Each number is 500 + 25 x the weight over the matrix's rms, rounded and kept within 0 to 999. Layers, rows and columns count from 0. Numbers have three digits each.

# layer 7 attention value, 448x224, rms 0.0411, rows 76-133, columns 168-223
505472481458486502473477485505489523498483523457510522511548479477523498558511536512477514518481502473448480468484510490471510468510495491516544527495509516494530528495
514508489472515494519492500519493507503512512478494496467544513455505495494508482483515490520496542508491471491517512496518487463547530519483462494505493515511502463489
529497524515536469479481506479530516495479482524552490536443562491551514493511476541546529537468507502541491550521498501468529472516496446500483502463515525486506469461
505472542517457541503466468492507485483510460514494501544547510500551520453516516536571429501524485498490508450476525514538444480506562473487535483488488502498482512528
494571535479480510496543477505451509548496536500471482509473503519549500485509508487481501495477485521511493488461510530539488501501460503529527480510513471507534530498
514465560514501505496470526476517490506454489521529568532555489512493526505491469445457494512550535449477486452549515476499527492491478475547478456482500484553535513470
480535518479523462538530446501517525492513510506511507531503500464528519445481496483517457473436463496464476503516482545492448474481490499512503483399501487461488526532
484481530487531504485535490501451469456494480540493508493538471487478499525542475495548514473505548520465533517552493502480510547548471493462516498477493485477508458487
498507482510506514524525529534541462485499502511461483534489526456522494525521536514522501494495537522501513488433518486507467510506477500523487474484527471528510497466
487483477498476479461505509539522525469501498502517482400447519542465523494513553509485474526506469500513452467507469538496473561503483526461552548482449496493529500507
566495557507486520505526514465508534517513485515533484487480509543490513485530516514522567496555486470493466539534492492497506464484509487447473513510478478484518471493
460481481528531505482471481515555514492538518506477472462517507500482433538520545500465540490520449498531472473491524474502510508499499552446483544469497468520546497451
510490522471473494487481516512487475491464488533527484530519521529505466487481471501505518542515502527522490491531467515557547557512542438467515532432510566497494509496
511539475532531467483478517505510472508490467520458499457524514512522520505505540469507506477486507487488498533526504529510517472514514475518501512508485492488562502510
579532490449498490500503497526506487490517501520508536487494512532470526495448478549470497492503410439543514479472513501503458508465499461484498521517532484508509488543
479509517486495531519540482505497526492499473509517486542490537500509520499529494494496489512471475558561520453497475483468514536519525476487558494455511497473528517501
526487481547511501532483564520459502502509517490448499488466494488471487494472528499554512474483528522471443554485465522492464491513446510487509518530527464532480493500
508508507515519526542547527436515517521524494527536475510502537520487470458488502548535478501524520485502495485559489518498483504496528470480500482443543506555491525483
512474491534494490464523512450494477462485526478522473446527509507486538492470509469505503523529474487527518469504440490491522472492470450518542477473502505487493514523
528504539511488481429470521498527521464493504548442524481497519490485460486455507472519471459481516460509482599475465544535494498483560539485521526531514494539507474523
498471468508557494505473474535513465495481469488528505465486524484502483485520559487489459572491539518474527478519470517517548482486502510553499487525528489429490507488
511486489463530500453473535506478475494474512503477464487513523524506505508492540511499517479488496471517547489530509515478519500508515530436527521461515510513444480471
471523503499484518501479451481498485526501484481516474506517572507469512549529577482515533480527464518483467499506471468448532563505473518509481514481487543514508506487
527472493449492510493468425543476489497484480524498482493481523499447532480472516517459481507520453489511534486462552483541496463538520512481508516470523508474540483485
495493436500517481489541518486476491472514543543510540501488491504489488504487511569475522483491520527489442498522486504547501507508503466551518481457487496520477478441
509479481517486477560513512488490494481510494515478550467467497514502495566477504495471487490494506482512503530508477508459429497515471495502502441487505461541477521495
501526472506489496508531457472471486509492560473519499522477448503502486506505494555500455512457486529504501523486484523499518497534463500490542532527478534498523499494
501486512494508487500514507496486476477492560540501502448546534479494498467495512486491542505518512467535499542469500520465520518493510503499447493466512493481464494486
484479551523506472508498525443515489495508442515528488463490547518505525544475493453483502479509525507516492499524540490459500481457488547521525469480544492485499457481
489538550479487447487505507468497545521492514475527496495534532482492554486510513523515478526504549516445485474514468462509469455538504436445483532505508508490468518514
473515486447485485544490506517524509477534457492509484470487499533503482509509487525492511510471499499501472475493492489547480516502497508464507519537501531482538504476
534526524509487509523543492498464447442492481488507503493487494471502472475506507512465511499541479522425506478486489523510498461523487498482481527516527514498436489468
484463537519541496501486476497515519510489515514467503504525497500485489532451537508476540530474473542491461512494516503515489496478520474581465439508487485518515476496
512542452412438520495464484439468515495511517470476523494487508517485507513512497473507504489488533515487518484471528487461539490478494467563494558529500539500541486480
460515502506506503482534482487541508474481444514518518449487485495503506489518469535514550507552488497467526510481509506543498531526474469483495495463491509498513495489
495472497525528497493479486509488471543474506502460496505506466471485456488532505495503490509477489552463493493494454509499532515510514505516495518495491488479478488518
492527486522531459545498534467510535495496511516503540477513492419513508482488522479523462514464518515462529491501492512490521538477485508572488496556508510511510486490
554526526511488488546486473492455475534483467484505464535529490512510505486497485504462452491512472516495549516526460486504478423474533503504496489516507524537531524494
534461509484524456511468532486498475502477479512478513500535476495485509491480476476521483540530530488466512497531473485523478481520516519527504484550475561491494531484
552515461462517549481483480519516461490485479495473534471534478474515493497518519511481471483521478550449493471480458504497458472528538549526494485474484539511463468498
460533519546492506557510487498477484477495523459537478519493508494486467489508507502493479468518500515506474562476497508516474507545529488507493554527495468491506481577
501483453488479418456490532527483536536469529509509477537509468505474537487545477463508554513493493505485564501501557494476450471488508497535524506510459521504507527503
473517510480516467518519528488538542536500525478537460429470472548507550569486478499498505491523504473460528500511486481515525526511467520543492528489545449499519513468
557494539478502481508482476488562526463494552521489510490473449485518491501522553492506481493542485544488470492510513499472497498570505524531494521509526517499507536485
524498495444489484490540468477501468483500485482532452474527521519499478550463555555482452484496500463517488512498507495510477482528480524547479497493491475489496494470
485529476496507523506526460487499493478487522459484480477501463505488478490528496450454499531558524518477492536451478477461528545559502494459465531493475503500536496473
556468500504543471518526485519539467490484471510501493493532492487529498502500510524489514480499477495467488519519490493510493513514500485475462506451478467481469512486
445493549514506472459543532471447475494517495505523526489545511504529490519486502532513514487428528465511476464507520482496517540495500515504540533492482497530520463473
496523474476485487492455496468517489536545483497482503461499518526494515553436491500491516476491507502489545515487518515472495549560507516526531496484500492507562498492
472489506516498452496509511503482492481474509483513503494557528503509457479503500512417492474497509479469492464510475499490481509487534466508492504547487503497499491525
508454527528513506445481423548496511441479495534468481466544515515492455482510493507466470498494519505549495501532512472469501521525482490502469485553505490492522448496
488505493494528479475482482472507496448475509455505440506529500509473474505489431510511521536502537486504487471521540497472503470549461466490531465518492499501512451516
512483501491513514498531496508531482481539478513475505473504533501493530507495500491513497497500490498468482522490562431464510498550476478493501500526529507527510491464
494470531541486492497489481506514492495478520492501499521515462512521477518536505493478508556532527502502489505525496484463467462464520496513491542493476490498576485496
497513446454496526489491501465548545473505501528525512484500522522487507466482518506498558472528506479547484504510546496513510515477502506465512474485523493530516534428
510489453494478514488465529498459515499501479477554508486483465544478486503505477507486491483451477521515505501494524450550523495496452491472499486483510494498493489479
487517527482495492507490488505528531556533507523499526537507493483511484512522503523531525531492537455489526513519530499497479484500499488473477499474499513476538512471
529509522490477483483505499517459478520558493495488521526508504490485512514517524522492460536484543512488485469509521462482510483477509513477494473483545492518503487501
# layer 7 attention output (transposed), 448x224, rms 0.049, rows 76-133, columns 168-223
522488505518541496489514454535502500466519504529506492534512562489518538498523504485555471529503515499483475514471504493478503502473502532494470519533505517498486467526
518481482508496481520488453532516479507494495528476487533493486522496503524512496489471517454486449456471505514459468506473529504516485503527518489520486461476522504520
463514506508451503502505525480486484529458517441507475474466467500516517529455518488494515501527506502462501489516483475485464505446482538522522479496485457516493513526
517522513527486451489488526490492507464505492482509494451515488509489516507511503497515530489475508487483495517496458482508504524486486508488493506498502475455523493503
497513394495482497495506479520487533528488518474531508491513505501480518509514521471467516531508545503514485516548479451478504492499465473473514498495511558510472487528
495537474501475477480510443503482491554551550506515518487435494502520490490543495532510494549486483505475482461444508509470424492431480475461474513527507550515480530469
508539500458495504490512549474516509492465471509476485533521515452478525496527498538513502495471527548519511487501543459486482529492534504497486505491491475478510491450
508537510471484503545511507512545516523510492479515454485467466479507494499544501548516508536487468477494527495475471507476486435513517545496481444531519496494508536516
530555483482487517482487531490491500455520507502485458503473467529530484521506507490548514562513510470481509504501493459517494504524489488487483515529501544504466485467
493505475522500531546469529478464479524526480491510483516504491476544457481479490446491545475477509542503481482501496485494495501523521489475453508478478474489534496477
478484516447479454508469479521476477489518495502510518492464475524505502497502498492482452525481521513499543498478524478523517525493479508507519473480480516469497524505
490555518481515543517473509460458464474475483522574473501517432463480520481491518494497473495485531461469488481498447506508515510508513450463500453510508475524516474499
460486478517489481527539458535506479499491539461476479475495473521452524484511473518492482512507551506523525466481469496485493452518516509450482481508479501485524536448
526526504543488491477511531484520527498514540507538506494451474540483488499569537538499491515500464528534482501492518511529525531516516521515479576494470499499512488514
486466459446494471541518480482460527480513519498471531566490489455542505497518532419477490499463495531485474541512464451534492522481508509508491495477504525482520472487
532525490540506484472504507468524525520539466490519477483479459493499522465501520489496500535502514493500506493493529500545464488532514529478482532489532465522459486506
460545506491509501502507487472499514462536495472551539503533510494508519542503502530468501501521513430498513498538470480512544491484484536494503469480494463493484488495
484518561486483475466456478486505495492536476529510502489498447479527513518521488456457538500510510532494541518483494506495486494580511492480492492477524476485536491505
537519463509505496512476501525478504488512518526483513464503499461506488491496477510486491438477499533504485482479530509486479535524473465506488490533513432547506496496
491441451504515534502515454503518494537513540510485507516503520528525526530502502490438527496494526466487547471522489515495507484483492493485489488483498527470509540493
484495503492483548506484496498489549473443476471485519526491516520513494469518506484491505487545503504511511469469529523473522528554503523498576521550529496489560521465
483503532528506518516526499508511477530503518500486515536490505472516505458500468507484552516523481463496490529483511533508513483541542467545516505546484486520487518539
486515538489508494499491520510463508497524517467529532503488513475541497462562499529525499477496508518476473460465528507500515521452465469508477473513451467486516502562
536531464487522493507520494503479493510494503513487534494498492499561480479488481553527533525511524536513495471509466437476521537495508468527501552497501528509493511491
511530508486442499524545509487544527490517504489519526515500458541527531475470504484506487498491492436519531519548537520464499481502529496491462514543521505492479539500
521503470481518483481570509495474481492507476515479448508509545486532475510523534522496538502540473517440529489521525507521549511470522544495518519502510517487491505503
474486492482512486485481522495508539509492475493439556443496526529466497499472495540501510458514494522473487525519447539513465484483516491515538479522508476482488472486
508533519485515512454535490504505517475482503466527490478460529529477484511482502495484535500517529560501503521491520509514508487525493488511488530515505503513480505545
526483507487533491484481489508553498447505460545518498528477521464543520512525554569498505524461491489506504481471495513530481565491482455477493529505526487513492559465
541498517501508523533472516484517497520505524479527478504484490533485440532517486529469512503482472503514548521505509489468497494460465523507524477498493491535510482529
491475484534511488455511500499508476486442524524530484519458497489513491503484520521510512479523482504490498460508520506511482505550456528494462506456497451488475511507
504498489441467500523532488469504535520485497544484436458537515490459513483487507529506518459535471499563507498548533446546518550448516516489540522494492480542526499480
474520474508495467492469514500476517472491546532565496496520535502510435516551496476513472479507537488555485518522469516518472525515465502466488497527482486452436498494
548492490558549445518497472598474458494521537521512505512542531514548486444559542468507488471485456514504485503509551502505507517490491470459477530462463494465505558562
489566514491545500510514510473534522500509517521489458586485485567498527492519484456499491506492499509553456490531509527515507510444522490505501541467498488460534490498
501501497481516537484513506462478486482458495479490489461508503501480511506504492476506448480486511448514457520507494512458480458492506522510504484518522499487518493483
487480510459477516469522463508492436493472511483484480506465524534463480508453554499502518522520494511495483487479535471494495518505476555455534511479525474459505484482
473475504519491476542492482533523543533503518537453516467531477517505518518497513492536516507487519455500506513452516500478489521508445497442502498516475494478478510500
478486452546419534463465459512482472500527482494436510491502524511513469495489490512519469532472471483491466530512466511496542496470500477496523523554471453520530486479
474488488531451476491541561470497483488508489519504485529496509527541508491503476478534500519486514499502465505544474477465506485466502516467548485500490448484489474491
518506517480523518492452499469526543522489470540541543513524527503481533505501490474545518517457482485495465468508483513489514496498480512498494461525512492461487546484
524494452532512511547535509554491503475475502489436540500504537518490496503460524517473470560517512474496473556518496546490477552504511469521495481499497477499517488523
529512526535495498464491522527504468484434511470509472498471549487498504498562526478477486513502490492524449506547536534529489490482531475452470483504469533494537526497
486557457516518531497506502495494506572491429511507535500481562533476472535498518522528490514486522484494485488523514540494483520477479502488481518497477514492519491536
511528462496541519499494559462498501491469489489469505538478462506524524485523440506529482518490529520488475491523520485539493477516518559506524534506530522472428517494
481505510506488490508497498492518503525475483484525496529486506491507506502557483499484540493468498497532502474494478500455500503518474496456462501480457471475481460509
507536560469477500497491529516496508488449515484480502536488494480461510524497491465504514480531498493516518497526471482477477480510557504490535514502451522508499460500
542536478451446494529469496497502523494533512493500456508507472515461513476482486476513493534490497516477513489525507480513492470494506524507531463522535471480494511505
529545501525485474471525529497544477451443563509484523522501471455504509502553536545514520548460442538496468566523512494517527487482519499481515536494526492511501520505
513483517493464524510460482477524514515497526488512485449470488484504462557523511480506500477468504557499534510476575525488531527514504535528508500513492522478457535542
520491481553510497535488538470506533509503511496522438485494505516537496586449502477452507502532512536490506479433493511515510524496466523475478507512497539544541523524
540500460530480517480517515487569502529485490493507492484487546487505493517464463497488469529496486524489514499494490495469468510494498518480492516478482542480507526461
432498490486528498538527499518572524491509450473486508493537472514488492497468518468506524498529474525460478465514471494499513485499472499514517520498472506465490488539
523489467494505496517536484517465513517508513500498446510508521495536454534490459473518500470470508510474514528510502468490507460491490508513544501500529474479462518489
539500514530536516458512541496466460465514478486490475526506521507444449547498475485523475535497502525474480491507452494516536521534502522521504509515492519488511495494
457515464502454502461501510487548518494491496511539513538504494524476514479487548540517514581500528499509543509450486508491505470516514524471535499528498487486498455454
475443476536480488467510506504479510473519464497487482472537536454530494524513519503457472494481535512504509538501508552483499475495450487472548520502464468469464545539
512484456503538502535529500500520504459496536508525495538494486483537487472507536489486475511507512527514511467484531472555442549508510478460471521571493507459499499456
# layer 7 attention query, 448x224, rms 0.0578, rows 128-191, columns 168-223
504509485488490506509505479517525517547496493526490534488512503489495510509491493501507481491500501504495527510527520524500566486502494530500513524473520482508480504476
507504506516483484510490513503463497508457513508527504528503518493490500525515513482480483464484508534496502502503542531498525502507504527538472456501508504525483492529
511481515489480511507502514526459503497517467494512503507505476531507474532511485532503503543495504498505480532453499512504527535454512515512452475495520466482494476518
477470449496490493518508491479505508538538474528482499472483471505519515535530505477463513490543545478498491495505473512475512471484486511468441484526507485490503522484
489495551500464504516425542483491495521482492518483508494541511501559503492539507510465511463479556520508517516528469494519542490479525483481496497494505440490497492497
521492527528530501484506506516471526506519505495545499516491523493506492465484453566480471490500491475480523499512527501491444497544542507525493539454502509458480508541
484505484488494518504488511509513471497501474500478522508502521495487481515509512476494524468480541532507495524516545490499514498505503475504465504513491511509466526545
505539498515535523467499505503504520479506524499488501542502461499533516523512511473502470497527466501484518477500504510485510502500533505510474453470516497502495510498
505480533541479507520515529559453509512470501512502523506507491459486542539510492491503521498489491486528497511473497485499459500491501513526507484486527506543490484502
480517510491465505520482487521469511478498473499533529491484513501487465476542520523500537502455528503537535478445492489478514499475496515535460515495506515523503484528
516512518502522461526460492502535502504521509521545527466484482502505502539500486502511481498495514508493534513521502507501440529463534489472452444475513471517505474525
532523525507476501500486531515526518493490462502493492483510505495513530473494517501458518527463482502501477525483505512474493515469526497537503515528465504474505546448
525496494529519473533466522516472497513507505480507491500504471482553496503505497512512510498507498518540503540492503484484503487444523474499487503473524543510498502519
509492511483509492513509476498494550497476509522512512509488510482460479464470514530515537487509474512490534509479495507478489505496485482486490493504501524505482526523
498532506506511510473494495521507508516489487464484501519487428455441486526482498526517540520508448490512485475505459494477513502494486495443549476499515498475510511496
506492508507521549499476493494478503496478482472544498525483507487486470500443454491512454497514487474499512492513515486515482507472516538481497511503479495499558531499
493522504543511483480499524470468486484468499469494499465487472493487509495495527551494479518521491519492508455488468499525509502513528505496491485509518521480500442503
504497518471472459529501509484528470481499492478500501490497496494498511496515463476497433493521506507515523472489518479511522467486507468500440516471543482499487470491
495523498493492505510510492486508467497466475448521490520483497506477490468526491473485521486537514527492504494500545474516496521520505506529492480491489452494499497501
500483508509493511510496487506531519505522496501506481504511473502493505497488479491505499475503509504512484529525513527490533487531502510479497491472502514491521504493
477515507490531522529488466489465473505489555525474489454501499512473488509533463498503518496509489482519478479497510473492477484542497480474491518506496522459490528479
500503474532506491480502478525515479466548499471526505493474535517508511506512543483524501481502529488510449494526484506499523522518495514497501492523535507495486532493
496468530521536518472459437519498495511474511508512508469495481494516501494490515519476502473531464521447483479501529522465476520483491476507487529514539513523497465516
492489526516457516506460524506504490490467478474516494485462518517493485546500530505528468516507511491501496454480519520476491526543490499502514517523528478463501507506
470496512537500512489521502477517479508478497493526498486526518497504477481500486500445484500493469502513519476508491512480516496532508498499497531496496483486491494525
464525506484488520479526507465528500508515496519511458511477498501527489529496474477476467515512465489521508506551464513530513492537496487486507519485510536511497502485
476518508532527485510518532505523532502515543501517487512486509575535521471480479507524505489507451467492532520472532498510532516501498477512537477477480502527484521545
481507516457494498481510506480495505490515486507488498505473466511521483479491495511515516503493525476525514492490461503507497524514496489534493458492500478522549506532
485515530536501506499515480507483495534485522493487516509474524485516507514496498498490486545478512454501476492529491504469524523456502513497458471464505556504506448481
515528540509490500508494504530549495503478489453487519458489517525481514488484484481475504525502544495488526519477500499498486496536489504476515525466512496468534487513
476494485510471479487528509497499484415491519539484522519453508470493488503557532475507502514511454478490483463498526444499473538472487515501492526485488513509469528507
522489481498503521509491453506526521488522540524456482508505507487530469471517547518464462455550464518518468489516504455496517517515521489511493517484464507488494512557
522521482488486487494479504504528487547493498488476495523504489510526495483500515512492496494471523479514507490475503504542468520497498485543485483519527503577474495546
518475526517498473467509533481533494505523513480475477515480488518475501479537506447533472505483508523515475523516452503530537506465492498448498526487511477490495492503
516493456503474504512542507524472466497490494479488478502528539501526499501464530522496532472485528472477471508485505505494516512494486495484522500525523510503504502521
465514501455490487501498490498475526494506469506502506492498506522484454460495496505529521498484497466499487507518495548505486519485511517493520522487482467502512458510
490468485535480502520471466462508486479504532478517525510503488481496501470499489519498482490503481514483479509480514485495510470496497510527504529525520473482492484518
515482521473495516497513506566526464536504531511502495495517502493519519454494519486493503484510466529499504480511527491493499522516476475511501530499465503512543502489
459521478514488505505507500489548474477491459495489531489519508511489498488486490510507519518496501478532498525470495476526488451481500498505498479444470513505504526478
547513451466519475548500502494499514502532512490494503495495510488512488475505529484495492484470482495495497465484478496491503521491532495502495469530458497516502516521
504551491515523484512507466497488520487502499483503538524493483513473475521481501522493488488486463541494495517501490549516524502508507487547517465504498478516478462496
521537494505496500516479476491480520507508515504482444493451463471483527509553486486498533470508487494531528475521475438526461506455532489488473507461495506539502520467
467464499482495525464504533532533497502513479488523481476500495496450504520515477502523519519507508492526488481501504505470513482543500525483489529499494476499488506486
511480475484512494481506487497490493509483498535514488509494540513529538521518495480463434511485496487528537462502487499494519499486494501484486507481486490479502482511
561496470508525504524507502512487527474508466514504529533547492483483480506492462536492501513529446494492470487518508471475488531497493449541494504486431495483508486539
502509512506507504512506506510485535509468486494474490525544526538506501515507506507502508515526497494513503511520461508461534504444502515544530524507485516487542520456
483495525498523472522508506485539457501478465484455511492516481507503518529506507551507474509539487520526488498546496514485531525505493488488522487520487459503489481509
521500513495510493510482486508473518519521540496509521513493506482514517485511494510533505546515488483467513504509491487503509521468463499539496519493505537505520499526
525483517499491488506525485498515502483520505486493476456500494500517498489505517477491518477454488502482491497509547535564471530464494527473472525470455443515470512511
500502482512462524467476511523556531524501546486520519464512525493509495491483504498487538490501536477498499532523516461490535490538510484492462522537533500474508529480
517483514512483509504508473518485534537479522505487500489508528507481527481545507530517492493444466460497540509515512504537503480478538462485476492509474524503517500481
496503519484498469528477463508498460506499489523514491485480520507502506507546532520534508462522490449479520483495473487490504508482506497486473506498487550537480466529
505491532503494514537505516505503493495451544486494462487484510509484521484511475506517491517510482455518509473496485500495511500519525531514504504538458496511499485512
476515488494534454506520515495486505467506517507526463527516476526508508482505519494491513479515452497517495496492495499520488515511483476501542494493494477490536462466
505557513467486536500498490489503489493470501545494514509490492524490476524478489496524502491516513525517484459532512512491441485519475448511519454519474500460526506505
531473515478505498515504521489484474460492478504485461483501493481503491523512492518498493527515504487503489508479510480502513484501516515537525500504463496518519479519
497498496480520521506499492512500531534460486532488499521508491485519492468490477511518491515499462506500506499486498519502517482469521544505486500507503492507529503508
473501513514482529512533475481508491479484477511517502512512482484492486538498492503534524498479494497506518441482516486500446530507497488521484471505510500479501484517
521488486476494510505500553532517511484513465508483484509481486442486515510482507518502493497557485524488505494518506498495494501489537488505510518506466491493524478471
454523533518509499519512556505482504507465502523504546476497502482548501502502492517501477498472498522474497456511480495499515514503485506522494490516499518515447513475
493486483504466478507546495485518499502515440474471465536501467496522508496514478489481499512491540508532526503487521531487501438489475520537513502455530497487530485485
466506496485509505492506480470529505500460517510506514503509497513499510478490538483474498491523493498500494514511534512530487508498504491506492466493545510519517482471
505473468500525492483480506530500471519500507470502527508494509501460516491513514522507502503471510479489519475459471531464536490524524477529525544526513477456508504507
480511496480487484466503507503515489516556506548519478505512495465518496517494510537500507492481479526514502496564479509493498509509541475509487472515524530505473513506
# layer 7 attention key, 448x224, rms 0.0588, rows 128-191, columns 168-223
530497490521466500488512480511523500532484523492522504489501508519484510479533480524496480503514492466513492518506529496496530477525488490496541515501497497495482511514
462492483496498484510513478504494496508538509514513527514491516520493532470533502456514514530472507491490506502488488480523506502512466487516485526462528534490503488480
516511524516507490459485489519492497506500490499502467495522496487526518521554530483499502497492492501537490490499465510480499527477476483497481516489513507521479506476
497482513514532535516491489458496503527507510484532541514517516500482528496496498490496517478507510495485521558505512507506478490511462500507533514462509532502517498503
490527522490489509526521510500514508492499487502501477520494524563503497472572517471486506461498459514497476521504477511475533482488490467508479540486474535522478522481
536516491519502493512551527501510504499467474468490493497469508500526480511470519501546486550491527503535529467481496488513459548519483505527522495507516528495501501555
496526493468503509503473466479495523501504525526515470491500524508467483505490477498496505466476527484492498496496476481513493527493469518506480481473493487502494512572
510498477515505475518525515534521507515478514504501508509489483480468490528498460466521464480489497521512516498527493512525495474483508480479487526454512464517484468492
503488485527526472485477498500493501486481520494511559442505501502503516470473521474497497487493498516444478469477500507482511533513499492506521496459473506454500472510
521500516481495469525481465453493478494543510482501505470488492475500547525543487464526495506468495500503486491474507490504544482493509498479530486512526504494486499478
487497500522462476505515490506529509504506482519515519476464486508498501485523511468498477534489528481498489500483445493510536499502494522490455500501534496533498509488
492516497491521488497510520491472485523495453544491536490517521498520509528502498496476466500490524502476502506505493481506541506481511499492462532491465515502505461491
513504516487493511512527498484545484468493509535497502477489498483527492486538487501465472501510498522481523472494469475504524509486472544512514522493521455531488503518
509551520493489515499518500488507496490523505523496500506519506503519488519494482484522527488564505491487517518468516523504509486544514515489515466536507506505533478485
514490508483510508488511478502509512478457518526495487529474501494515504527469495537506518507550507469505468494499509490528476500499481505493526550499490458492517469514
530495482515484510505507508500468488487520499510489475530482467490496475509461502499497526507491498483521466497524503486518412517513513484500493491501480514517493478507
513494526497505481508483488514524487483501486478499513486495492510510482505490497525482498522480492507500519465495520517495497494487500495483520516511481507476502499490
503484525515493518515524540534581473523504482522485519493555506513467518510478508476505509515546480542479472524510498485513521496533474518478549515482493495499508524527
549497461500495531486503496525492521505529494493496497512528485492486478507521529507498486513488484476520494510513452483505469518527490492486493500533494549508502502536
545513516471492547496517498489473512456509491499510481524488498456504459475524479508523509467496491460504504478509529530503517491504517501509531475502482498501522492492
511502508475480500495508497509512490507497507560518513489521510521487468520513521515515496501459517485507523544488509507527482491495504472488510499484495499504505490461
478477491506523502481497464508495504489486502485539489517482524501505513501519497512504501505505510517492507519446510491487463522499506463473487509482489504471498542479
490490495521512526521525479476523521497472530495527535523483494485494504528446527491497480507540524495520539481496508495505462511538499520459497488472498556507497485515
501477498498461487477519532490470493506490494508522490486490501518503474487499513508500520542501498506512482452515495529476501512499509495496485510475520475485530465499
497501493500474537538535498524476445517492495492498523473488508468504495492480513502513498474504492504491506528524516469490485499477517510492516501506451473484527496489
501478482510458489534488536498502501510500503489476482503518509489486484480535482520465511446499512503510511520525496525508483531491478472515508488494513472484509511512
512497521506524504480535491517485504483483470502512480522495462507497508501475502474478497491481485475511489485551500500521487497510482493506504499517503487478488498476
485520469501490482480499506493519470513503491508492477516473477488481536515507479499495493496504452489524489546492462487521475507488535498475506475493505513524463472485
511467491491540500489478491500487505484502516515523514509515474493482493518500499535466478509494505532515495458495470456473494518541477498463485488510498480487448489502
495507500488482494513498518487514469505487439462524498493503484514505491541518499508518509507512514483499474444514494513463474531526518505533475522543511539488503504486
513483503516483512465493495450488522489521484516492516528491486504535526504514494514494518513523499480487547495507477490537513513507517502474511479523514461506505490488
505513514462498525514518505529531521513502480495507501508487514508505490445477454508549471503503474515487520504494499494527553496503463481505513536537503470499502491513
460516490496491459502523477514521491517529523513515530496511512471490513523513502515492528493481521519498490496494484496503473519504512526492495524487517517521481500527
500482498513487488512514501511513469504513487467474485490537504482447515494501494509511516488500501490467476504514501479487473526499520496542518489535502471479527516473
533519526466486435489500476484467495487509495516556463497469528519503515469551517490490493517471474495518499487477518509477493509460496486497535508497471506486494481512
504515534485480538487515501474482517522505498494473500494493481484517517491534543488509531539505460503522474535440497499519510527454480500517495504553516504513496499509
503509490503479504495487511524509488508492484482497474497486491520462529518523511468497498501545521514454506487516509465509523487489461491510508539511486477502504550476
504523500481473492505483484491496511478506516528507491514474526484487500515530503482530517510492490531528489468505496493513493483472495488463502502512491502501510482518
509487520492499484510495512491469511523521473517496501500496480522538501511489471544507481496488488494512510501509499484512467528516476507479519494509471501499505496489
516539496492492503535493514496497515462524506497511516521502506491487487517516496484495505510496494485502511508498447513530502501475497474469486484516550492525514514511
488517471491517518539490494506500513545507483531501526536494511506502512529503495484499519515498522509523497516526495510485502457531506504484469524520527492489471493531
495516499484496517497491513464536508488539510526512521488508505490503551508510474545497512463528538518505529497509488473494496461494507552487508532472515476504504494506
468495503503519488520464491496502560505504509503492501497480494537456473488517522521486514480526505512504490472517449501484500520492496456509529501531488474516526509461
506488499500473492488483491515489507517542490482507509516503495503484478490504491510485536505523523530491543520524534509492524481506472504507506514488494502514471498483
514520486499515499514501551497510531503514519500460508521501488470487489486500527536522524514500518476502514480494479492507488499501501513499477474473503513509530510527
519471486493531532481467498495505518500498479506493533525519524514481499503534483538519490515515496500513480537489510486512474497508497515515532493490471522488475528479
521488516533477499505529497501517497479514498463501490498481481462510481515521494504499494484525501494456479514511503502486520504534480474503544526507486508516502523547
489524478509491503511501510509512479489507527516455533515524521504516482522518504476497506467496508488479547528502503536508512498494505480463508476484516544512467505497
512548473526491514478505518516463482554520457558510483519485485502506481526501512477521529526470487501510486494458485481472497495506456487498514480514509488483509500494
448534490509490496545513472501490488525466489467493482516508503517521491510458491502490510501465510506499482495482488520494537499514492488500502532480428524483488530504
494503473497520509545476530500496508512507500542496494484489487514502489494485500472516454462519516504475507501515505513478531501523518513488527528453517509526529495481
514536525477496493515498537504468495487474507518509507523475474506465486530491481497490509502477546526496512504501470535516474497508456527513494488498495470485504527510
481496495512467540513473455468530465546505538493472495499537480540503492501507511507492488518488516496532517540519508511495554487510492510486492517490518483513501519485
496497485485496490508522515483517537439502482509472511497505493475526487472510491482500516530506516495497527511517483504489476507516520466500497514504451449516505530519
514504479492495520514477504479486481487494501515535508496465506494490493523508505532520528506473476493501479509495495527496484510520501487510505479498503511533499522523
495500507523505510470459522505511503504531485475465501494503485494518491460497505499551470515486514490513475503492506548508518516500478486525531479509506498520513508486
480515508500463525468521523473499479489519477531511498530486488533452481511484507484497492479482464518519463503492500465477517514474528492500504502492482473500489493499
505480516492520511491486525523497493520503438493496496489469534493486504482453493542472493545475514487492498477496499486493489525517503512484513484525475495464490514498
483482480508531466489504496492494503505505498502513507515491497512481511531518497506530476458513502506469496516491498545517501504511483469501492500488498501522547503500
502510483523495545517514507529495531474539513494579505488505490497497486533502491460501521502516504484548481527526523472507500500507462491507493503495508470485509529517
503504510466494498508503529478526501506529493532508495520494494486496513474510498495498512517519482478518488484498504502499533498476535509528516486488511512537561517500
478486495491482500497513477487516505512465513511511485502499510461481527511499494523485493519492506477501526491523518513499512486512478528487521492495461506526465477504
488498502453525476519500482519459528518499492483519500499487503532468485528504504495498518477515495442515480480491506530488500531492493473520477498484500480495517505500
489467506508491479512497520519482514498515517525469504509461490478531511503530512539478497463528528491507498490510484468472544493443474499484478515486532482493468484509